python train.py --vocab_size=8192 --activation="swiglu" --norm="rmsnorm" --positions="rope" --rope_base=1020.0 --qk_norm=true --tie_embeddings="early" --init_std_qkv=0.0291 --lr=0.0102 --lr_mult_down=3.0 --warmup_steps=0 --schedule="wsd" --seq_len=512 --train_tokens=153800000 --dataset="wikipedia_en"
Each number is 50 + 15 x the weight over its row's rms, rounded and kept within 0 to 99. Layers, rows and columns count from 0. The size before them is the row's rms in percent of the matrix's.

# layer 6 MLP gate, 448x160, rms 0.348, rows 289-315, columns 120-159
093:62 31 78 43 50 30 68 59 47 55 58 35 37 52 63 46 52 71 39 53 44 65 57 30 39 44 34 56 47 43 41 37 42 32 60 35 38 61 43 38
100:72 28 93 44 23 57 59 27 35 42 53 17 54 54 19 53 42 41 78 29 24 73 53 55 64 75 69 58 50 46 60 40 69 50 65 57 45 42 32 59
123:32 44 67 62 40 54 54 87 86 50 42 64 67 40 41 60 62 24 18 49 42 62 67 64 40 47 47 51 57 54 52 63 57 60 38 41 53 07 41 71
101:46 65 65 50 43 31 41 64 14 39 47 12 67 42 55 56 54 57 56 61 44 39 58 32 58 57 50 43 36 54 39 53 63 37 34 29 56 20 57 04
079:63 55 73 45 52 53 37 72 40 34 58 63 54 61 22 56 12 55 54 52 65 51 76 53 42 57 33 37 80 31 11 26 53 44 48 46 34 33 42 44
099:24 58 42 69 48 71 63 61 35 28 53 38 58 66 54 41 54 62 28 39 52 45 50 40 71 37 53 47 32 48 32 50 77 46 35 53 63 22 47 46
105:38 46 42 60 38 69 63 54 48 59 47 65 49 47 51 52 53 54 48 53 47 67 29 19 50 32 59 78 77 77 36 53 72 34 68 55 43 56 58 74
100:58 56 48 24 64 42 32 74 78 72 42 47 54 40 29 26 65 75 16 39 48 51 42 48 70 45 73 53 23 63 41 53 53 69 20 43 60 43 48 26
098:55 65 83 65 45 59 38 50 84 71 48 54 70 67 56 54 31 71 49 35 37 25 53 69 35 67 59 20 59 56 82 59 63 43 81 56 45 45 60 39
096:58 47 65 54 30 56 63 38 43 79 59 29 19 23 36 57 23 56 58 61 71 52 27 57 62 62 36 40 19 58 84 44 40 62 47 45 48 44 59 54
114:46 68 40 46 55 65 54 58 63 57 41 86 37 19 25 72 24 27 61 37 60 44 64 58 51 58 34 59 32 36 50 59 37 50 33 61 41 85 31 60
097:48 41 44 52 53 57 69 27 34 30 40 40 24 52 81 38 42 70 51 64 45 36 46 47 59 55 57 29 60 62 20 85 55 51 56 47 54 77 33 45
097:63 43 08 63 52 63 40 67 64 42 52 56 39 49 50 48 81 27 75 40 44 39 63 39 73 36 39 28 39 42 53 68 50 59 65 69 46 43 45 54
116:43 46 57 52 47 63 36 71 26 40 42 36 31 53 66 57 44 60 42 12 40 53 26 87 25 49 50 32 64 44 47 35 74 53 41 31 26 42 63 38
096:45 46 64 43 33 37 26 72 41 46 43 23 78 60 48 50 64 49 74 59 33 35 50 60 30 15 56 43 33 26 75 27 45 61 53 58 25 44 39 43
107:51 70 60 54 43 79 55 69 47 52 78 50 29 47 41 34 55 55 52 09 54 42 57 53 69 43 60 64 57 63 41 48 44 28 39 64 61 47 40 50
090:40 57 44 52 24 45 89 57 49 38 50 50 46 44 66 69 58 64 42 36 76 91 79 37 77 41 42 51 41 43 55 54 18 48 60 60 56 38 46 52
108:63 30 47 62 60 34 56 37 41 59 54 49 51 68 47 65 33 48 48 51 60 66 53 34 75 31 45 52 50 47 57 47 67 29 70 58 44 39 46 51
099:70 54 51 34 73 30 76 49 66 58 38 25 77 45 33 53 48 45 10 52 32 53 60 76 40 58 51 58 47 61 55 82 51 60 47 80 65 59 41 42
093:43 35 37 42 66 63 70 54 53 52 72 68 67 53 73 32 31 38 72 41 48 34 25 53 63 52 59 56 48 20 40 45 49 50 42 33 23 56 23 31
095:26 46 42 66 18 65 31 61 58 61 52 64 54 41 61 54 47 58 45 28 59 33 52 41 78 64 47 45 32 75 67 49 47 61 54 58 38 42 57 67
099:49 48 36 67 59 42 10 77 62 53 84 54 51 59 65 60 61 49 30 66 61 43 63 54 42 66 65 80 52 66 83 48 40 13 87 52 52 49 58 48
100:55 64 44 71 47 40 72 55 56 30 71 57 64 36 44 37 58 57 53 16 74 72 58 57 40 58 23 74 39 63 54 46 37 57 33 47 52 38 37 57
089:74 46 64 52 52 49 66 51 40 78 70 64 33 33 78 54 75 45 95 49 71 45 76 49 25 46 48 55 46 62 56 37 45 63 35 57 69 49 58 45
095:70 58 52 60 43 63 25 39 32 43 23 34 39 50 64 44 51 62 66 70 51 47 63 33 55 43 36 42 32 66 43 51 83 58 44 57 35 52 57 65
103:39 52 66 38 59 25 79 50 56 60 45 64 56 33 23 57 24 45 02 53 50 45 35 23 60 42 44 43 63 53 37 41 49 74 50 11 46 88 35 56
092:42 38 30 68 49 49 37 47 48 50 61 36 70 30 57 44 56 68 49 37 49 63 55 75 44 53 44 61 11 35 44 44 66 41 42 38 35 49 42 65
# layer 6 MLP up, 448x160, rms 0.34, rows 289-315, columns 120-159
093:37 56 48 41 54 55 59 47 45 57 57 24 43 42 56 46 43 31 37 72 64 56 37 37 83 42 44 16 42 39 61 47 67 14 57 41 90 58 37 61
109:50 70 52 40 55 22 25 70 27 45 40 42 50 46 47 59 57 19 49 39 40 53 49 19 31 47 18 11 44 21 68 81 55 48 30 61 54 51 54 25
112:58 37 37 49 35 29 67 25 31 57 70 37 37 63 80 54 32 81 55 55 52 25 52 78 40 65 66 62 31 62 36 38 47 39 47 63 31 80 62 48
107:50 49 44 69 46 69 73 40 32 64 07 38 51 81 46 44 52 46 51 57 62 24 56 34 51 50 46 51 43 27 13 33 42 28 63 66 82 18 36 76
087:75 37 70 45 46 56 78 57 47 74 37 54 20 53 37 65 59 43 34 56 49 38 36 39 69 46 57 47 47 68 28 38 53 46 59 39 28 46 47 65
103:29 56 60 67 43 43 57 69 44 17 53 45 48 89 56 55 65 48 40 54 73 40 59 39 71 40 69 69 48 52 54 25 92 51 44 42 74 36 53 62
104:63 46 58 49 47 54 77 64 41 52 57 40 69 12 60 13 75 43 43 44 78 05 73 18 49 49 63 52 41 26 35 66 65 40 67 51 41 66 59 51
097:75 42 52 35 61 48 61 48 69 78 53 31 49 54 81 32 43 70 48 41 53 54 41 65 55 68 75 38 38 46 57 50 52 38 46 42 29 71 62 63
106:67 75 43 74 62 51 68 47 59 57 39 58 76 66 71 62 50 23 52 37 44 37 43 53 39 57 46 50 59 68 37 56 65 51 34 51 37 29 92 52
090:44 56 52 81 71 38 71 47 38 66 65 36 30 43 44 24 35 31 58 49 37 60 41 40 67 53 52 44 29 24 61 46 59 53 58 53 57 45 53 38
118:44 49 74 49 55 77 27 53 65 63 84 36 63 79 66 44 74 41 46 47 41 49 19 36 48 16 35 57 45 62 47 20 59 59 46 30 80 44 52 71
095:31 23 40 32 58 44 40 64 38 56 13 45 65 58 26 66 63 56 34 52 59 62 27 42 38 46 55 52 47 43 84 16 60 57 47 48 68 28 47 54
100:33 48 35 37 42 75 62 22 59 54 53 48 68 58 26 54 23 71 49 62 56 51 57 46 61 81 74 40 38 54 61 59 66 51 23 56 56 52 62 34
118:23 32 64 72 56 81 59 52 19 75 52 61 60 48 32 31 25 68 51 52 45 54 27 73 42 05 48 35 47 51 35 86 48 56 63 43 61 35 74 62
092:43 82 84 37 34 61 64 47 69 48 54 53 80 56 34 29 33 49 59 67 52 46 60 79 44 53 58 60 63 42 59 73 65 48 62 54 53 33 34 55
105:69 50 44 54 60 41 58 41 52 39 53 29 48 36 23 43 46 43 43 16 72 55 34 57 32 37 55 27 54 65 76 71 61 30 50 37 54 54 32 24
090:60 65 54 52 55 40 21 52 75 77 31 47 44 58 45 43 60 48 55 51 67 46 61 57 45 45 57 35 58 52 57 61 53 52 60 69 47 46 56 46
113:36 38 46 50 43 45 54 40 51 50 33 52 31 44 24 43 84 71 38 55 59 37 62 31 28 53 70 57 68 65 67 41 51 46 31 69 45 50 65 24
106:60 22 40 42 48 41 51 26 26 44 24 56 42 37 42 45 34 26 37 38 34 51 69 72 62 45 54 49 65 58 48 51 62 36 60 44 50 52 62 39
095:32 72 50 50 48 50 45 56 50 58 60 60 31 50 76 38 58 59 67 76 50 74 31 34 58 58 71 56 26 37 15 56 58 53 55 35 63 36 47 35
103:40 45 59 39 75 68 72 40 59 26 38 70 49 41 47 60 58 64 32 41 31 36 52 80 33 46 58 28 34 58 46 46 65 56 53 22 32 65 65 72
091:43 60 45 35 50 26 45 38 29 50 23 48 59 39 60 77 32 62 10 35 74 58 25 54 30 59 56 26 30 70 27 44 45 50 42 42 48 51 56 29
109:42 31 54 73 56 70 33 61 33 73 40 55 25 30 45 63 42 78 62 25 57 55 26 74 68 36 49 27 44 33 46 73 66 43 36 24 21 36 80 43
087:52 66 63 88 50 69 35 50 76 53 34 35 49 63 28 46 38 85 71 62 27 51 55 32 60 60 37 26 19 34 50 69 68 71 51 57 42 55 40 51
099:42 20 26 61 38 45 55 77 76 65 71 82 59 42 47 50 58 41 42 49 60 66 57 50 61 68 46 49 51 63 66 26 28 64 40 57 74 39 37 39
109:69 54 35 49 70 48 66 63 57 60 38 47 26 75 56 62 55 65 39 44 48 32 45 29 51 38 32 55 58 47 33 13 51 68 48 57 43 81 13 59
082:34 59 44 32 67 61 76 70 50 40 42 26 40 59 58 48 28 27 57 50 73 58 41 61 43 52 49 57 56 47 48 63 32 42 49 60 66 70 66 40
# layer 6 MLP down (transposed), 448x160, rms 0.584, rows 289-315, columns 120-159
096:35 31 57 46 43 39 50 33 58 53 40 50 05 37 67 48 37 20 40 30 47 33 76 47 75 71 40 72 48 50 40 23 45 42 27 33 66 58 36 48
099:59 31 47 33 55 57 61 24 54 62 31 44 46 41 65 57 64 35 30 65 51 32 23 55 47 37 61 37 65 73 66 58 46 23 40 55 64 48 44 15
108:48 44 57 55 26 58 49 32 05 58 31 38 35 64 55 42 52 72 33 46 49 41 55 84 39 31 36 50 15 70 45 45 36 38 44 37 50 57 43 30
111:49 42 65 55 62 69 46 65 52 49 40 65 68 59 58 55 35 42 45 31 42 46 49 34 53 32 35 39 64 67 46 56 58 60 77 70 58 58 48 64
089:41 32 54 47 64 64 60 60 51 51 53 29 49 40 58 62 57 57 62 34 64 77 43 70 79 71 37 39 82 60 50 54 08 42 54 64 73 46 80 50
099:27 40 64 38 28 56 61 65 51 39 37 48 57 62 68 55 52 66 29 72 74 86 37 42 79 53 49 24 41 61 41 41 60 40 24 65 55 30 38 58
103:50 32 36 62 72 39 27 57 45 57 38 49 41 45 36 36 54 44 67 57 54 56 63 41 37 57 53 55 20 22 52 70 70 37 49 52 40 51 40 57
097:29 58 54 60 55 41 63 35 52 82 57 61 51 38 68 58 38 61 70 40 40 53 55 49 54 53 27 54 42 53 37 67 41 22 51 33 63 49 37 28
093:39 57 67 45 48 60 38 72 44 61 55 34 62 65 64 53 45 71 66 49 36 56 43 56 23 50 40 56 67 49 68 19 65 50 35 43 44 57 72 71
104:70 58 64 59 49 30 69 94 42 27 55 60 37 42 58 75 36 49 30 71 70 25 64 64 33 62 52 49 50 44 49 39 51 44 38 25 38 50 36 68
098:63 33 49 45 54 73 54 38 53 58 45 71 61 45 43 63 34 45 43 64 49 72 53 35 45 52 43 50 47 47 26 40 41 66 61 69 62 52 41 40
084:67 46 63 24 35 33 39 65 65 40 30 21 74 58 57 25 51 38 40 37 67 58 55 58 47 50 63 58 44 76 51 39 58 34 61 67 62 72 60 38
106:56 69 67 32 37 39 30 26 42 67 53 72 56 75 62 38 51 49 42 62 46 48 66 43 80 56 51 61 68 48 63 46 65 43 45 34 41 50 44 44
111:45 33 53 55 48 60 78 55 63 29 53 47 44 55 30 42 09 68 51 38 46 49 51 36 36 42 54 35 33 21 73 71 38 60 51 54 67 31 59 52
103:27 45 50 37 36 45 50 39 81 48 56 55 59 36 35 55 41 61 85 34 21 45 59 47 46 28 34 61 37 53 35 37 46 21 50 49 50 65 18 56
099:60 39 51 72 62 60 41 35 56 56 27 44 43 81 43 55 30 43 43 83 51 61 61 51 23 51 30 58 57 32 66 66 77 47 58 49 67 60 58 47
091:53 72 59 48 30 27 47 42 71 83 46 35 46 48 60 62 48 48 33 45 45 66 62 30 69 59 49 62 33 56 60 40 58 20 36 44 23 27 38 45
097:39 33 31 43 56 31 75 24 51 72 46 76 45 41 37 49 65 66 51 61 61 58 43 37 53 08 64 57 30 48 58 41 58 48 49 49 57 48 64 31
100:48 54 68 49 59 39 47 37 51 50 61 77 35 43 58 68 54 61 36 68 50 42 36 68 72 46 46 27 56 34 60 69 64 63 39 42 58 38 41 62
091:53 37 28 74 51 48 52 43 29 47 38 49 48 48 66 67 44 50 43 60 28 44 57 65 60 56 82 37 57 47 64 63 61 19 48 51 79 61 53 50
103:11 51 74 34 78 21 19 21 47 38 30 60 24 56 45 43 35 67 39 64 49 59 26 64 46 45 41 30 47 45 50 75 27 49 68 78 34 45 41 84
096:71 40 56 50 43 45 43 48 60 48 35 43 43 48 59 37 45 58 56 33 47 62 52 27 73 44 66 61 41 39 49 42 39 64 77 55 39 44 59 36
114:33 63 57 48 55 34 66 58 39 49 48 51 66 30 42 62 66 33 44 22 42 61 80 75 43 43 21 46 50 55 61 48 77 43 42 31 30 44 52 42
092:61 61 42 68 14 44 36 66 64 57 32 63 77 54 62 63 39 19 43 43 36 51 51 65 55 56 57 44 40 57 77 55 27 50 50 65 31 70 55 28
097:49 24 26 73 51 50 79 98 43 56 65 46 44 51 50 71 37 42 63 66 40 66 61 38 37 38 44 78 35 56 51 70 43 51 56 52 28 30 65 46
107:39 41 41 58 34 42 31 33 47 51 27 38 28 62 56 47 36 54 61 78 56 65 44 33 40 68 58 48 38 52 53 41 58 48 63 63 76 32 54 66
081:25 24 00 61 55 06 46 41 66 66 53 53 49 51 60 45 30 43 56 55 30 81 30 50 35 39 62 36 48 62 54 42 39 49 50 36 65 32 31 55